From a checkpoint of a small transformer trained on Wikipedia.
Training: a variant of Muon for these matrices, 544M tokens.
Each number is 128 + 32 x the weight over its row's rms, rounded and kept within 0 to 255. Layers, rows and columns count from 0. Numbers have three digits each. The size before them is the row's rms in percent of the matrix's.

# layer 4 MLP down (transposed), 3584x448, rms 0.0434, rows 1913-1975, columns 224-335
056:113150138141116175095123151096119107098173131154135107165172159161224068119143102133079064103189156132067103118096105160166109129094138106093096085106165131086138127130068138132136161157125084116153124066153165105134184101145117066138115141134113140133195115079160139130130128138157180118151122149165171132091163170140110158142100142124
102:071109143120200149114122091149109085180064134119110163112141172127089132172078094087100115132109089123114105118156059122149126094061149066147140141078116113131115077121131168146106086094068157152109158139125039132206140086129125090124112129086190135146119142091094159125125129137139113143147171147153136103096163095100138078117067079078
152:150143122132121091101149139109151093138162119132165123135161149133112086112123151114168179098143085098107093118116100123101106123133059142137143108137157210049120073095127192165102148148080083152098187114110174112151184098138132100157093094090068137115157175112152171149159134074128146141115132115128130079133114153089102110134071118147
125:139104098112133135089039020234163141127134157099138152174152093163158099185076114161114083139083175148154116169163156115161121165128111173169183079141115150127145128181078106079145130150156098129140143060175123124131170157137096051117165144117153117115085126104168075172133131135166148095125117116182159154137130109154119115169061117105
123:116145165123107112089133122147150152120117134130192125144121142097164049104131165118112177087122098103083091154089084163234154119160157133092113156116167171104150121112134188081101150119083093106131097093077141133135161138148116054150091092121078153106173104077148129179094157137092149040101168093118163102163192113105135115120112098112
082:106113118138142066187103123122144084112140120127098047153069112100132122116120120175146119119221143052130100121128118142109186134145085152184150109162134159081132130113116184120138079141120098137123083160188133146124171110096131051079149175166102181113122105153139154179086110135142063125146160169128143138152109106133174161097131115166
119:103086190144115081166039135104092147097141089155115170130151154121088114099134157156119123167158159078087134112114133121120081124105113087157139148152147191181138135095090123123180160084094093186125164129127110103159147193091135153125104107171090055121147106114117182146142063091138125167164093174183100107168104110108136145137131156173
100:120171106148144161144171118180148094100178133153116033121113119124137126120130142139137102132109119127161150078140142147100125159088130151175139150179136210133117082095124144106169099107138197116085170109139131162099098145132070058046154113140145088132129121155110083114104155134105108184146161178188169116101170093082146069134172116117
077:111161145089159112169139145118195142153112154167130204118154168172114113134153087093138140141113207106133119130166144147115123110151109120122167132109169119174096116184166111122186117142141187122097153160159167164051103113113160099121146095113139098184109120170143209131146157151142071115143070124090146149178135144121148146145125154114
036:098093118137196144072162179119153124153201130066136171161161114148122121055083121062109153185103135071179092125163154158101137159157133083152130144168133140110135176142127174130131119145124110042146144117143118116149149118143093087090132156187144079152161080176113108130136109114089127093168081141078131148111080101134179152097123140136
045:137121110090086091124150135139048092098118070156180070124104105118203120141118096071093105144158134156105100117146099210110124130133167121166058137120125183096128123080164145139130161100169126141077116092178201145132111079190179165198099115099093093197164109126108168129101175132119121100127181148172162146141046015138192162058105081181
089:063121115122161098121121098095124152173139073111142126110126156091126082140135139193111163148118106076131146112081165146098137138095157157116131166120124141147086107120161147124150118122064157173165168158133114110145151136158150142073147140160077073162173124144115134157103104128157069123063083100168151150085155172084169179107146168168
076:120147186130159180121116103130123124191171113063154099159158120133111092157121143099104118129114173082164124133142134128097108137149102188134137084117060130168154110156156137045186148158148130155092140128114137172147153147151151113124113079150091124148189179105151109106163121124075118133127177173113088159127172124201172117155101098187
097:125165145133111143086080142063124118152090115097159127156108145061091116181189100102217121133153165168173068130137122122191136132100162153175209154085090150131151169122050137122150086141118130131101075166109138115133162155061133189159164135115134104109089156021190102154089065092070101122151150178157150143168111052089138097131133182096
136:175167113091136113162081123139136175103142062212161216117116115131151098081148076133124156077101147089135125076153161092134115201048139092133070127145129144128158094084124163115116184117079151166140151110140097137152106090108045112146157146163170139063108137112096125118126185087079117144105047106177161116136188105073151095160136126098
089:221186181134129120152141114086105152147140130084093181110138137108136120083179135122149097116149133163130116201122071164155075108117123167121137126078149138117130101185147116117143084172055188114162172090164127158090111158141135109139137137160083135170136105167116147165107142138062106053142128115229124142152107081137147116120141094133
052:106166179172128117158148135119103126112092103143125097123141174133176152107177140084070121078203115116132095088131092147183100160130166146052128100094109138131089149118110063108152156084118159115037125079082121181113159183103190108216222133124113154163149140096137101060128188170163114058122096179153151154115096141148157103129115143072
181:131079073201122121120124101124154130174198124193176158147139132144099088129096153169112135159124122137087072200109122077202135111123157121139124157107157071142113107083112153062130144106113145113091120142123163107166048144127114142129166177148125114105143070130151148142115074148140108123108128125155088068120107157156132106134119054139
061:081145158133121133136087084099076104144181100165137119122079137147096138105118119127075076116106172053145146162112158111079140081118138156066105149087119135142116130090129125179086079103107175083187113139076120164117149055126096216164137142191125105135110168145130074146114149077126192118102092155181131207163169099116119172140116133130
153:158093091081151089143127111164140093125150129147136113119119108143124149091159158110165136212116138104081151118133193156164102120152208131106163132129135091133120160136105131077189102107117093131130093170096205083141169110120085119068191158156157128137141134142125147135144140141091064112091093125153179104095128172120070100078135104147
049:082083172087196187104125148142156120098124092139138115101172077109187130114119153046078089149122071115095113138132133112137142142092139106117102069183129149127122097137173123090112160164083153125209169128177142108094141092097141093125111089188121088083111115086150100151113152090103191103146130152152117127132158109196072121103139030136
044:109116083152118120150115145161148072090081135156086118116166134096090107136113092092138139135137123123102117167114103191141126127119179091128150113123125128195098112148120173088061136084144169169131185081101182084123114098165185178185184084110138168085114195133125103120059067113114162166132122078131105114089171183122120089168191121152
061:177162145058125137135079110100153154113127151059158089150132186127128092115137125142104087178097144147154126144133126105073131140144113080163159157111119164117161118094109140096093090114149149118104130101149131066124088139121135110154123101126090107108095161123150114149127155151129101129207111222104109157068130120168134096120126112137
055:106123162101107189090119172148117107176100100095164146173157162145160186135125128134109107112134150141095101167118087136106159142129178110087159083207123131076076180122118095108155098108124140075093100072081100083152151149087142117109135089172135106157171087180093097104081095133072083127143103172088122164092138177084107124096107129102
136:124086126167097126115112153142170139175122149127171132167140099182110132101109109110124103220127080084131157105135158155086124134092140058194104135091110109140123109082147108125110109122105081102152111087150137137170127188157088059108163142113093146131177099164122153131142122118120147178160106164156115121068095120149119179148116101175
148:130200083084165148120107128089122120123153132084113114061150164103164144114133083103149119209114139172103154153191090151153153128094077134116164150117103120212097155122112116092112166101159135090193115118150149182113091105149057091113160122142087090125149170134163078135175095081154122120115108197120133079171152123138062168126174070102
105:138128100081139167120068094116177134122097138082215081140163106149137073151166120098134111112139147103095126073128151093110132123147109111132048094076123130073141090102143109108137133151076233084124109060149147160157095145098146110155161158175138077136105139053122131143135167133081149101146128120144151154118165105127111129124126084162
072:157113078112157096085163102121196116084186084139104183147144117162143143173150127118058132191062159137138130117120095132089072121127139100143135139121166115097161085098143122136081136192112091166131114105077097126128115125158096126149100129147178143148143118076089139119144054130129134134078148166152134099114134104188146136114117146132
093:130107124125082099142134133155137079109153153084049092163140141122149157205133100111191116160117071094122158116131106109110094084088063147105137109140128085135217114072134109097139132165147112129099046155120086062078135136112141138108106105202094105112133116107148140137105119125047134148101126065098149179129110150119082185071115090098
031:072163124151121127140170077125135076148128181147079108135133164044114124126102117126152058069105211187134165138123163143096068099151111085148119118117125153140202126114165161092166102130179169125099124153133138133068166111105058145143122173073130184164110147115070111131089096110163117118142094131154120154085115174122141096159127170095
131:124170138123085090111164122144122085111076146100088110181098150125118160129148136134166134084102136148157103176141119132160133147137129107160137147203086116192133182168107134089158151122160105135083138151023142118153150144129084115150117167104144120142122153141141151129121120157086201116097144075112156099150131148045087098175103138165
090:147089138087133153120117122112122120151159164140174098093150113103201160139212122100135130112130140160136127168156108108146155123095086154110065130158134130118123185129143098110136134166099184093117120139109128152122156164128139150146101098121137126192086112149029127139109161079146143126153177107164121080070111135156185106131082169089
063:157079050097057140149100095083159102173113175164161166052108088108108130131093181119124159131128137162089159135113104089136129108069104142092123175097136137095127142122085139157052136095154088176130110187132151119144105151130146081072122128105188133077156133160116080151103148139137109135131123153120133129107081142132122181142125194192
051:132127097126147098125085181080185162065104146080144158118134154071190178088124125119103058099159120174160167125117123118076115139158115162119115170098137146117039154124093106140151126153051126115057130091124164171090140153074163167132082144146141132147045175167203159195142146120095127116150173134143131141138092153182106162124127121107
138:116167084140088066051101163159052148085093134149158208133126118135055113143136116144144080161127180146151120121110102158148109103152075122188190161155124130103150150131176114180151145127133126068111180153151122195122110121149141113114164141133117092130135063103141089188138175135160115179103125113093151124112157097123165125117068083068
123:165134150105141115174130064134131144092081134144135128104193109153125112100108089153191141127114187167148126144160143164098137120163200103081109086129138098124132107109120123109105170121126142100122138150125167143175131108082145137145086153185062144056111115186128118102107183122102125167196112072073176120079068172132185160085165136111
056:180119073122115165177193118135101092153079163125227113055193125118139101172116084099215129138085112107121171130125125120162174132115108071144186083129133125159126138107160145100136155119164155122114146110121117138130115115114102154159106150117131127163102119155113192166097128066120146093054143111135172126113103080122119139138138111128
052:163131066168182140147142106117127165136095125122165196116143115051068136141145082104103128135208151069134089100174152118097151116106160112138185086186109145173168123159164094200210160172141103097122175026105145131111159112140100173086091136140027151108087076170111133134108064144118135169165117144118147135123119132112072145143104118173
090:152069132089139101131088155140137122082123159138152129088165157088098050170135092133216168167128140124133122136142019100124168122130123132174155143117172135094149141087137174097146082132139154070131007127119066054124146088128102166100150074145185131125126101150142197160090141097116132194160202113168148123124123124135158099134097135160
057:132093170110128142096144155105178130149111083047131142175160146087195146136152074134181076145144142133134112177107119177213105142143094066160075116082146096098090157149121154108129075112121118171065132129189057121154138121076088206170158102121116135124087169136125099127115142148128147088117204190078159083112132100111046150144067110188
068:173113135078050121103172143126089118114186125105134129101137105157165137175172087085082135140126120155105143094096125131141119111141141077182092101160163137085168071143194115119072201163076090127120134188143195149155111137134117105098098138185136104118147116191189077119173135125184136115148130112103070128112165148126118183147126094122
072:118115140137105189079113138138111133146099178127105076128176111138128138171143122176154091202103136088162142161175190122098149176133109103116154174136159057106121124070113137115129143154158063135118110163133140209173167130197142135135112111109097141116136062118090144088114161126118150188145125113142113189146100124097113108171127145106
026:161224138085118127157147121128138169105169137116111116121074129146125176106097179095148125127136135153137082116102133088088108184101149116163158180170122186105173068183145104105141141136142155106073152167114128090094104170149103092150160113096130097109132120119078051102110136133168153114150112110131093072131112102139139134142097169096
101:125153110116131090094147133171154238128115089080118127109162161176164089124106112134112165138120156149125146161138121127134117146100214130160069134152102089119148155140125155119132118082159114141073182201144156112193125151136123051081164101103139120110070098143142130075132113183134093183113143158172060147106163093127169106147115175165
115:091140077141173087178147153133135159022100093156104131132138095109153155143140158091148092192117106139108043141130079124133127141092137141152095208092185161115111079131142145125139140093124164133091124143097108089099081089166109156107148082186152095175173150155179136111160076092132109084164145095165128148106124132113101099113199191142
097:112130123091163139170137092096118126170223119122159115161152142132100132125151117098127137087105089141092111175123185128076177167096115122111167142125118138165134098129132183099139094103119176084107140115092182121126092111162085114146127150094147164111166112116090130079099139121146109182109115104089199141104156093161138119115096120106
033:127144151127158097109124117156139163137126134161089182125132158176139088131090139091103071083116135081175166165150191105103129115132083113098106154208096174150135173120102094146123126107121153129076164053101171139111136147169131130202132047101115144110105124115123132083106104127054150089211132172089175101119115187175130121205148160114
107:109090094128125114112128090134119137133138058090079105099146135101080121051116120138168074195115097112127183139116146162115153111135109171104151156219165115088152100154109167126145137096126078110131131109104131110129113128157127164156129083117116092146176119182162137127130170162164105175155126153108149094066123131087127078040139093124
098:178178175113125156196145137151109142169089128136159166143095173136097125108137087149163170087159183137166115112139149159127105140119161159050082172154155129062146111063133124146138126161121129177145139126129130151109103126099102114094201134159093134075150122180093121186102097126127101133054165147151136114096143187158150153023138113102
112:087122130094123091169180135110148115072116128147144112143096129086135117170134169158095146096155153150113131167085074089153160192118041167157145130080143192139122131133118133171105134127163145143142136088112130109123171143086063116188078178128129148165141194120186113166124129123132024112091174152156114140128188139141119088174129149148
036:142149139142132057089104066116123136092127031130206134162078157070131106119156115105099146122090154158154169167163115168161084111142114100112110171162161142140122176125077208151159093127110086078163120199141094077117170137103117090148152098144142134150141135021166094098148174137096077104166100136061132169168094145140092147125110154151
128:138159123103086130077103135177156151134163166118185175150106137138107105044057114125155154158099114185173075108156100158117123121112129122106164137084090163105072084110119201151098207177084152098188126177158180077108164149090122157093096080116138175118049128109120078102068135117126160178115096126114119147151181136071148198098103116126
103:064160095109101122094043145098167147095148162155166125073179129152128093127139129130108163167113077091107141142179137095219107166191103176160146082140132219105110126114152070137126110128145170124120142144152120137115146153154186104124134094127211145121122130170100058144120147111132110092142083179138128127090139119123121192102135135127
148:078163153129139127072120180107107140148148157092153148120114098131159157162123130114174130075155114154118096177101135191137140127109179113155127160125087117152165157066123083125137131194147172142108145129147135101080141143149191111172110131134110165126115030162100107137143124121101156102083188165186148096116214181176123083125107118113
140:168066103120191119156135184115167054206106144157163068152180165114161090142145113062131219131140106178063065150133137188160146128099119070138059103163160126085152090133105122169092129181201176099126116160095129084112173111119137162106110127182127116117059158131140122154159195109137132175184122114082074154137105157145138153123164136172
190:147103125119144150130135079153159118121093104150150122077083149172161098148132113141147156159066114160154124093103078114108141072095100154162154139165126180138205121142149146103148155189112135118093123115145121174145139120188110130087151082128089183121127141121145143176184122124147137140112137114131104119166145117135140149139104159112
073:093139099145107162126138111101079106086063060088142126086124114114148143160158162153108125169127160150188145157095172110125110154186168112147124171146057133145135160182103161109082119174113139075130137099150172148164132198052114164179185124190160153165140106156120123153103142121145122150137119128137100129125132112112120053118103122163
088:152086146143139163119117127084054086161076181118103087144126095116098096090127139124139150162159100128125162143098160132102156127120132144128120055107151134096177080086116148089156080109114104111100112120114145128134146127164170126127129160089174153162159083118105118128067151064110078213165107124170116177081148137094120147130136153157
121:171086099087136165134057103186151137076071109101127120055112121125096103139164067149176135129126124100093151092146130091103177106061135110115171100108151177141171173119162101100135114140093072130180128141079143069150159118138147166126126136107103103205199145170153112175127152154109090150146142107131145115109140179104182114073139119129
045:172100127111100134118126108085155147117148102128127130137124126131087061092082108074103144125122129172189107171124135158157123130138132143072109112120153173101153122082107119139122129115121125127080162103128132101118113082154138115189125107123092183137119102145144145135176055165129137105127105169172136108118129114125162131196151123165
101:142164143152079168087155116174073121109137157157079138132127125074112090167118117177135102164136217116152092153129124202116073156144199122152130108103047130082123132132145114167121143175160147178134115125118131074120109089073127162147143068153102142146129108189078135108170127122158101108132125155165121137154109055065188128080103170132
052:188077104122135162128163146121134132108084087098109151156126110104114140130136107080099135110169079086170110149157125133182110161112169101086144116144123147091107152158114172185129143080143165102079203146127128134071104142187178115139125076163145144116133177143118142068116111164120107158173123093124172139102093136114126201073097125126
080:132116106092144130077221097127158072100184094164145123132141142124136145144132112121118151132103076116166139128169137215114130154178131124122089118100087134090143106102192134119119195133148080140142138140174102093157137144185132126112100142093038115136106080083118111130134142117121146109113120159138122141148120141125086117094177156150
# layer 4 MLP up, 3584x448, rms 0.0846, rows 1914-1975, columns 224-335
106:196138071111119122100150137198170130114121186136140103197136150138130075148103131161100148136106158146187166070096123226094139111119127164082147165111153184159152154103099120072129107139165150115150116092079088119197098125133158057119114092088134109104090133135095098117168155121148143162151148117084046067191130068110127124114121117122
166:176166110124047111133133133172147105120143084106124189154122194174136180082155132117126099133087171142112117132184139092154081088134093121100159117159119153145128119099150186105075116120140088167180149162120130097105146095106161131084113132091099098122133111099136077076166101057111122116150126181155071146078159051118140107082122141123
129:143058135109123062135162071096090147141148072108154087130106149154111189101161187173124116144137153099093114103086115132122108157170132134145132068180127154142186110087128131086191106098129085123156121075169118086115180134123106168132131147146082084116164146098140094143129130148140134112144132143114148123135079148199143146099134205185
124:113161143091066092178143128163148111132097128075147168109138146118138131124133067148123124114106153100138149130152074142126168166111095150174120096046096146137156148110103092150065153091123107140100084149121149136168141133088095181147127128189112147110081078090114120166115162067149142132114197113122122121101107112182053078182113111201
085:150136115193128065237183137135114125083136095166102145132085138127097119119134136158117118120152163079100120168123131091173129160138143113133088082166154115076134149112136068154110138130191145089158072110135101171163139136194116082174154157119146129135140152138191131156138135118107086128135128109188112135115125089164138190133163167106
122:133129125169181106115117101075161133082168153145093151152128078075111103086127193112067077135134187189088123105123098107151113133133171062125152160130174097157149102089132188142158138124105109106143205148171134110168117167097120130145130144181196149193118169066143138152115120105105063117160047143113103103147184086130141156139100143106
103:153166153115144122135148119080174123125138122101096121154155152065152122047186169138176170131125141172140222125128171095135154100190141151134104204114109202130104126207116128169120115131150104083091099110165130167116131161081151172064172086159114098128091135129131112155179137104115088077130133092092140158125134208117144140146122146108
082:088131097092140128163151126112191131177147124116079074185166061148146125086152111166093107105176139147099077132094120103088122098076105114158076117174181104101121086116126136131115138122190144102129207174089093097112163126134143136082107159188099065117102095132130130176112108102150158125123086110128132059132075131121092106143203191083
035:174133077156070164113144120107088149165143117123065099122083159120074135160159108094129123152125112129114141078079159162104131159164144123105154165181134194161098140113129187151117114123135108137117107159099090162105183123121100113111110110068060129147095138145172125165052137151138196132101173144160126177156175115135127100138115137090
048:180101114106108069147207134136135126141183094135087159134183108127191093129139154070136112147112149126174152128122085113104104073089179103112088152142110157173143129114111141145122067093127114122166143087170166186154087160195160176116106164083103094117081151173137118106066160090085089152061113199087139083123123166171099163130068125150
084:194114069113115075122100130105134129162084110125114154132162124127097200130107093117046122182154122129106129140134117104113142121103194104141154148108133074097135161158079145139128086120097152121148101132106189167191138111145157101079174144121080112118116116150102109136083100139106119143162133118148156146099179131137169143149138117175
076:156128119051153171201090154156157087160084178110190121080176149169079158164174062122142124087140127134138152132160139098076145108117149167094108091087150163122152147201129072096144143172138190102172142079114110146166139112168111080107105092154129155138159099094125058187161074122108142144153152137075053112151104150141103132139164145147
107:095147120154129132151147158123078141155092100145156178136124171114103117094132174115104090199121130107107109066141142157094100161144123142119169112117119193125082192122089127144134126113065087105148108160136136162085122147128119197083154081031131127098134108182158180100122122118127099135090102153088126099108152121124103113167105102137
163:135100109116126154088145173067086137089133111049121150148135134190149129124129117108184138121142166103124116071071157149160133111138160174126101099145145103083155106139159100103128116107133168139131128160089173133079118066096115099131100126155126124037099104129105157094084163100106090102129181093144140103112198121094159063142152159150
098:164119095092157185122125131101183182144108137118178148186175115080161162161178143151062112125155092143107152138186119133163119181140143095114140112126180137123115124134115084137160142163102121176147192104148136107128176165113228101124151161079172098137134097151113062094126103090119099140122096188183194120119111152158138169098072109122
058:126069134142105113136167184113152084183072122129083121139139188162160055145054135054108094157091105158168100163095135098089135120092125163177076117124155145140151108102102175137101152129074147130113172140168105177108148168139170088083117060073180088086120140140061131108177147089164105114129143189114145115060119114103110096041131095138
177:130142080107106182137158155127099147144145178116148148122169156091114163197154138112125113167148108113099118079143124108121138063088104110145157117126118131111070096139122110097213180132089169117094142083115158075142098140142094128120158186127062172128152144099066139116102126106072137165122112114138141106081129130155116091137146184105
059:192110139159157142145183115136156122115106140190153121139156108115107162176154102090138089168093163125123120079098085103108136187122092114153108179094076077088132116182078132110118122159075123127115169189126121123149074105125129073137146075119160080153086087131129166117119149112107163109141127116109172156094115108129146101159140170141
154:137109113132166164109112153162074090129118091125139137158104171153147074131171099121130087102146118137102046081098188172144125148152187189171105113149102142105178152126147123099122128104097078095088123124115109139102085097131100131098145139122136101122155168118136136109119051081087113032169147140095164102123127177199093151124118096132
052:132149132147143137140068089116164091134084065039131113153134118121220101109138129130150179161099135118154160090113146100166128122165129154121089151143101113153106150145164126182112109166105118132200159176144139120106143148097113085194147122188122148153135122143139065123094154189115061112124154153169133134140145170093150163165081089081
049:088097118092176184112159130170088097132099102098163134108156134107112145138120078157143134118140111152096159107172099175171155134091115110153162118144134123141130131068112166169102137103110131162134144096097132106068091148085149155132118119089111170085138170139139111142166116101116178172190140215130191111090136092182106141102133146076
069:117082125137134178195067160149175139117094139181124124111119151152126188147124093151120108149113123094075097142128125104105158120129161137142149138099126079154135119111136125122112174143107143128149105179137101187171093130120161105149155154172163179043139159135107107116173131141132155137188142181088140114150165114173125142141094092178
053:186151102169077091107145064081149209140211126152156089127121141122184105147159131171156120148151148162085117118144093126136166147147107126111076137112182110120039132119148125131127096156069176122161151105142060098122164119168089078160104082074124128140163150160159133159156129162102144121161126155139166105139132061163117129136087144066
120:164152107128118111101114144121138142096137099173163097100166143177132144154156062156086099133163091135076132160087123147133122125077131163152106189141138126170093108128154101151106111120124132083153119094124142076118178082143121141148123164184156091104093156201082092160151155132131170103121106079129112148118095147146117192200144104158
147:188162071108146128131077076100140112143094134125169167145133137156146190140129108097130096194106133136139164130101136132110097161138103125097126175131139120155101119178153107136145107081111044067166126120125102082128130122103164115088136121126150109065142153163137121175130134108053106172120185138137190142120145153101120159161134105163
109:129169099157136155126084129127121068146135102137133148131140140122183136102150098154129115094079113135094119090059098135169121138095084166117107120123103127134119130071138156130154121121038174104148090117179093110142087155083085152149102102142088126118069150149143151099109148133138088161130115170135108130089201140120073146119109125130
070:124068130108128165092144142122089153146122122124175126101120162134117095113109110071078133174084092103099111077228127117128132098143206118172137123111110105163136099124188191018186083134146113141133115108105182099119128066169073113180164143117133150113094100109168103162105121155153163149141090153130162153176099127110168156197131150122
099:146112114137143095112119106074118097150140163092135184176185094094189155148132159123088115147175168146124125123108096094139174119068100088067130153059142136131147178175120162138122141136121098166116082099131222066112130086159142168105140152151126125108122181171094170185139149133114126064115148115171116143107079130088123121130030163112
033:140151173173089091069110117117130144125126133181112121081179068121146100113150114173168132099195125149164116132130113109095129140145123146092130128149114119158117158102062138145113124115150102132190148143103137180142121095108075108121184116170078144132091161126100136124111115067107098090139151080164127085187110061097088138136108167102
118:129107112149112097136174124180163098107064113117150097148160163124111151064115151133171173144126172122140145120138092203070100142101115117070129106133119184123111141122101121140209145167126129140146120118153154082196139145139093098069125113065146100117124146087112097093133148104109107128029107146148130075126107102115116087148144125094
097:096082119107082079098134155110152128171172151111113135092152158145146094111175106078115149098137225119090108154103226157144067081117133230063176101119116071108099148207166100093148115138120148125138124113143128160170099145213126113118105174077157158112157157119120145131101161078105132105133102134125142176109087114175159172150154135121
057:106125077144113137089117173128222176081108088139132134116101122110132197146105096100061129151113113174148127100153205116173106106141118118159148097067121076130169139145109152127117133109120175181111137153139087106173088114131075126132114079099137133132118149090148151097142109155104191201142112137153090069110168119200147192093106141122
056:106125084094158109144153112122129076171073109144131059166130163135103094159137092071134151106141146149083088100108157110154205119166103206182155128153086150172154187148125125120125117154088105080115133131170050061195137107192148122077133072094159092154137137125128118140126189125116138146132110166124091059123120140154145188131131106106
143:140171115136143109092112078126135093096117145148117116152138136120114127145095140174103094148134114152149136139148139141090160134150130064112084079155115148094127149116131167157145135169214137155139141152094199113106109181126151143174109134099131135183070127110117090130121156134144102100138181141137109158135179144073095089199128076093
124:118168113108131061028143095112110121153107087154118088120112155136096076082111115108129141119110138103092090085149152077131101070164067136145166155115134038078113088171183175148129173149167167179156098097135200110114135151093171125148097166114185189141132182078135138101103152176149149171083163113146103138146120067159135121128146114164
061:125136116091057135165173145147148130129140158110158159106169164152135057094099169137084090160130096089146123163109093160071122121109082166141079126132125126124129152101136109131120065091167075122162187131123178074108107180179102116177164137167114124099085057102146151072137116130093138107125124067063060132097110169137122114163113119124
054:118129077089161130137119134140176160194116131124114130183179168006147138143103125155118131138127106107090141117135119129181117104116105139163095122148061133061137070137156115105142138137083045145094101090110152085107159128130156133181109133100110119107122123084119124169091151110103135156131137076144127163115076148077145174127108157168
089:134155130128093161103163135158184154109107056143116098114112094098164056125123045140094159166129151145142149115082094120118071075140137209097060102102101126073108115165144058129170100142113152109123087090055098114141128134127153055130150188147086144102159107156120119133117119117127107143133169126150125092090156100179132122162176097120
063:117166134124113137099146116119078072169123079104156167148167097131179118181146103080112109123119133086121117064088104206126116122118155165160088147105105123120101127075107151120139122159151080138156093176113114118143120118132118150141172072143070119089095162144104203138163125095104115130109166109123087153140144045155111144167087154092
076:088087084139092132104081145159150087164093189168101115130131126116125150113171120146118128160157147193171111147144054139103105137131154212051112171123175144132131123123138117248160137168112150143120128103146101124061086129136143105139164107134086089094090123131092173155073125075108163115193140111116125124151116121179142135145118106161
068:094134063094140169057150134098111062059115163152145141125149066146131085150157173122164057162132157080122150151152140158142156105148124192138120157134121130089141131110077114104185155153155129122101151140161183096187174088083139078097148107106106183095108096071171119088115134132097163104080101087136140179164102126080125104162116100147
029:138131085162102175165147146118173165099160088120121154114149047166124102115122140146152134142176061169104153103163139100143122135119116154125156104159134123115170179100113108088183133150181100099125136156119147121099124135098130180152112156153154143151137184155177139151150094072191142133095136102137162114153145099128112064054183202158
099:101097108116131124125141120077068135083119208193133174186130096138116095090109118185121115131133132117160103071122087105114112137158109102094107178122195142090150140154167135105101128143136130058221124101136085071135139133103125127122123138108094127116083123123046140071152105109150166124112131117144107144139154108097091129179140117198
121:147110100118150193144074143153154106094124214158132099131086132122141134079110182169109149124188105125109134128128106098119057128169126095103083152126146149113100131137131115172164090114112128143129101067127152120153151133152066138146132104116162139133080114124089121086160079150161145157118066193132144161129188173116166119149051102114
102:157145104138134151100178113120116105072126143125129101149108153158177084074182095060072104134090179131124106171128177118091183113144143177112194140158129132148150156096127107078172095099158177199125155086087117180073130137177155100090178163098145137142129146121150157116163181165118115142125116128135148105113105123213197175186136125128
036:105065078186138165088153074169120146118123148164149134089083183164111136158097101099118073117063104171107146120091137135214154154116143135149117103107101097132128073122114064100161156131110076116116108164171137132171141028129082112075123158129125077146133117104086117150147090099128150101163162153130110145168188157129148090108130155163
106:127103087164165090119131122144155156127151057099133150114132171150091164093153129104128091153123110134153175133103144143077139120163179176122104186183125119126169180111172165151122159114088107131128116142085121128079084149122083204138103072118152112127125120105108165123123095081134150146172086143138156067072108089114107060122105112123
090:131153132098149111130160112123123097124075057092135073144141121104066106128167125143138120109086111155125104083092112100148152155072090081112107122113172133154118185114140061135139112116113096177166160130109152064113107138109130114139144155180141132160114125097124126133123163080160195113088086109134112122119083150116140192112096154090
115:170143122070213128128104113127132183111131142070110094129088167175125072129134153130142122150207149102178102169099132096098070116111135137169171097106163095121092119160144143188097138116094082178153116073108138162121149118155134062150106113155144140121068136189065155105251082126173124055116136120107116151117086143122156130144100112168
039:096108123117158123194079084142129068126144096134187132121049128141120157128116128087153128154145145146148146133107172101141095171201139141097098151086080123117084101141176187094124168166189162187140139108088093149147132155081147095127082163126073118126079084144050160150159065148108176142114137189191112131160151164172166098159107086141
134:097136122138131081111070179129097218081101137059164095111170162117112098123144071129121097095056225127127104132180093109098135034167095188158173149128140134123154047160134168114127165152142096153125139129116174128129139109087133075138129141136109153170114150076130108039122114111144108147136113209130132144112087095099106129096086111135
104:146098162094175119099172102094146114125160138156162118093120114097125170158118126105121086130130069097143125133076157112118089120163169159142115122208151124070077071153157160148136110095115130102101172143166097073120167128141157148076125094094170132108076127107190157119174154138049119103124100127129146106123087192127155099146042162109
151:182162109095065180126150154125153151192035133085179124157131125161156102112133085110145121125195113106173112154154144136115113129155153135120133110131166129131175211137110165151141141179118110149136085148053094106142136151074112164131146146124130108102143085147123122119140107148127159072165102093158121174084104176131141131174102107144
143:090165126115193125125080125155145122154129118093149103102116157112148117129138096133150123108139077093064193119142174169150134133167084144122106136114097092121143153107157158082178119119117170172094157148150126130132086105125107123133093132119138127117097174101132153105142165159147104174092101130135139101102114178159143126106107136100
179:164073180139100118141155120131139188123122132122157123136102159094144113092126047146118140138136126123168135172080157116167101156149162176096111133141153126124208122129088098111144133193072069121136155096175170127134118130103106134091177132114101179115144154145039153181091122116133069059082147132161127140168085133176166115145172073157
076:137155152168066085114076159121082151109099170179105110126132138115097095051149197178165131090129124149113093108085108154161152121151105191116131175127139126116162136133170168123083125176143135126156146166121082140120103124109121110121072211142144114151150138091172150195167136153147112076121109190094081083153123132177079144186117113175
086:122109182188129109141129077105115149160194100154050123124100096103076144144149105149089160153144178106115094082175064073134146128186082121118165080145098174066097136081102083068156144067155198122124136135162151160150153097209169112139162117134145131123200102105082136124184109129144099164132091106126117158102121080139093148143147146158
131:121133173084157141115136103119165091140165159090124107095131094162117096075152136127116149097095129166101156163182168113134098175130131116063166132158123108125123204131147100110119115141148140162163126178165164102159090104140112130106143164148152094151139196051075170147106136189086186106081117173146123132172058146068058128161163093038
048:113129107050148155142140116153137178094167089196117186082166134122087166163135127123133109150059154159086129105110113094083161130166169113181116136115173145104185123153114104108124152123193072086145109114143132073175138166162173125187114090155090144173116111121059095116123145137087101111107174178115103089155099112113083082093150131157
094:124058127084087111120141137126122075123151159136060094134136102117101150141113129188175180106195165170129149212094143068144151138136163120102116137128113074152072176156155145161110149146170111145167166082128147110090123119138196160077155123160127123133107118159162164177136140099103104103124129105044135116156136074136084092144156148154
058:131122035137111147163124145121145137062109089116121168093188098154140146063156188108139104077128100100088087133119047170147203153098173086098139146116159091147097116061124185126148085124142094108106148152102091115141176157158142155103133131105118152138117167083123173173115100111160153134172141076096150090159108174164115123091088135148
084:163065078095143058104118122081196139133152152086118134100099146045099104143191147155180116153116172062082120110190151135139164094127156141109060126179058158109087133172110116155125124106158120149122102146131158123146100149099083181135133160090145157160132079146099137156099153079118147097137166156107109112084051128135195146152182161103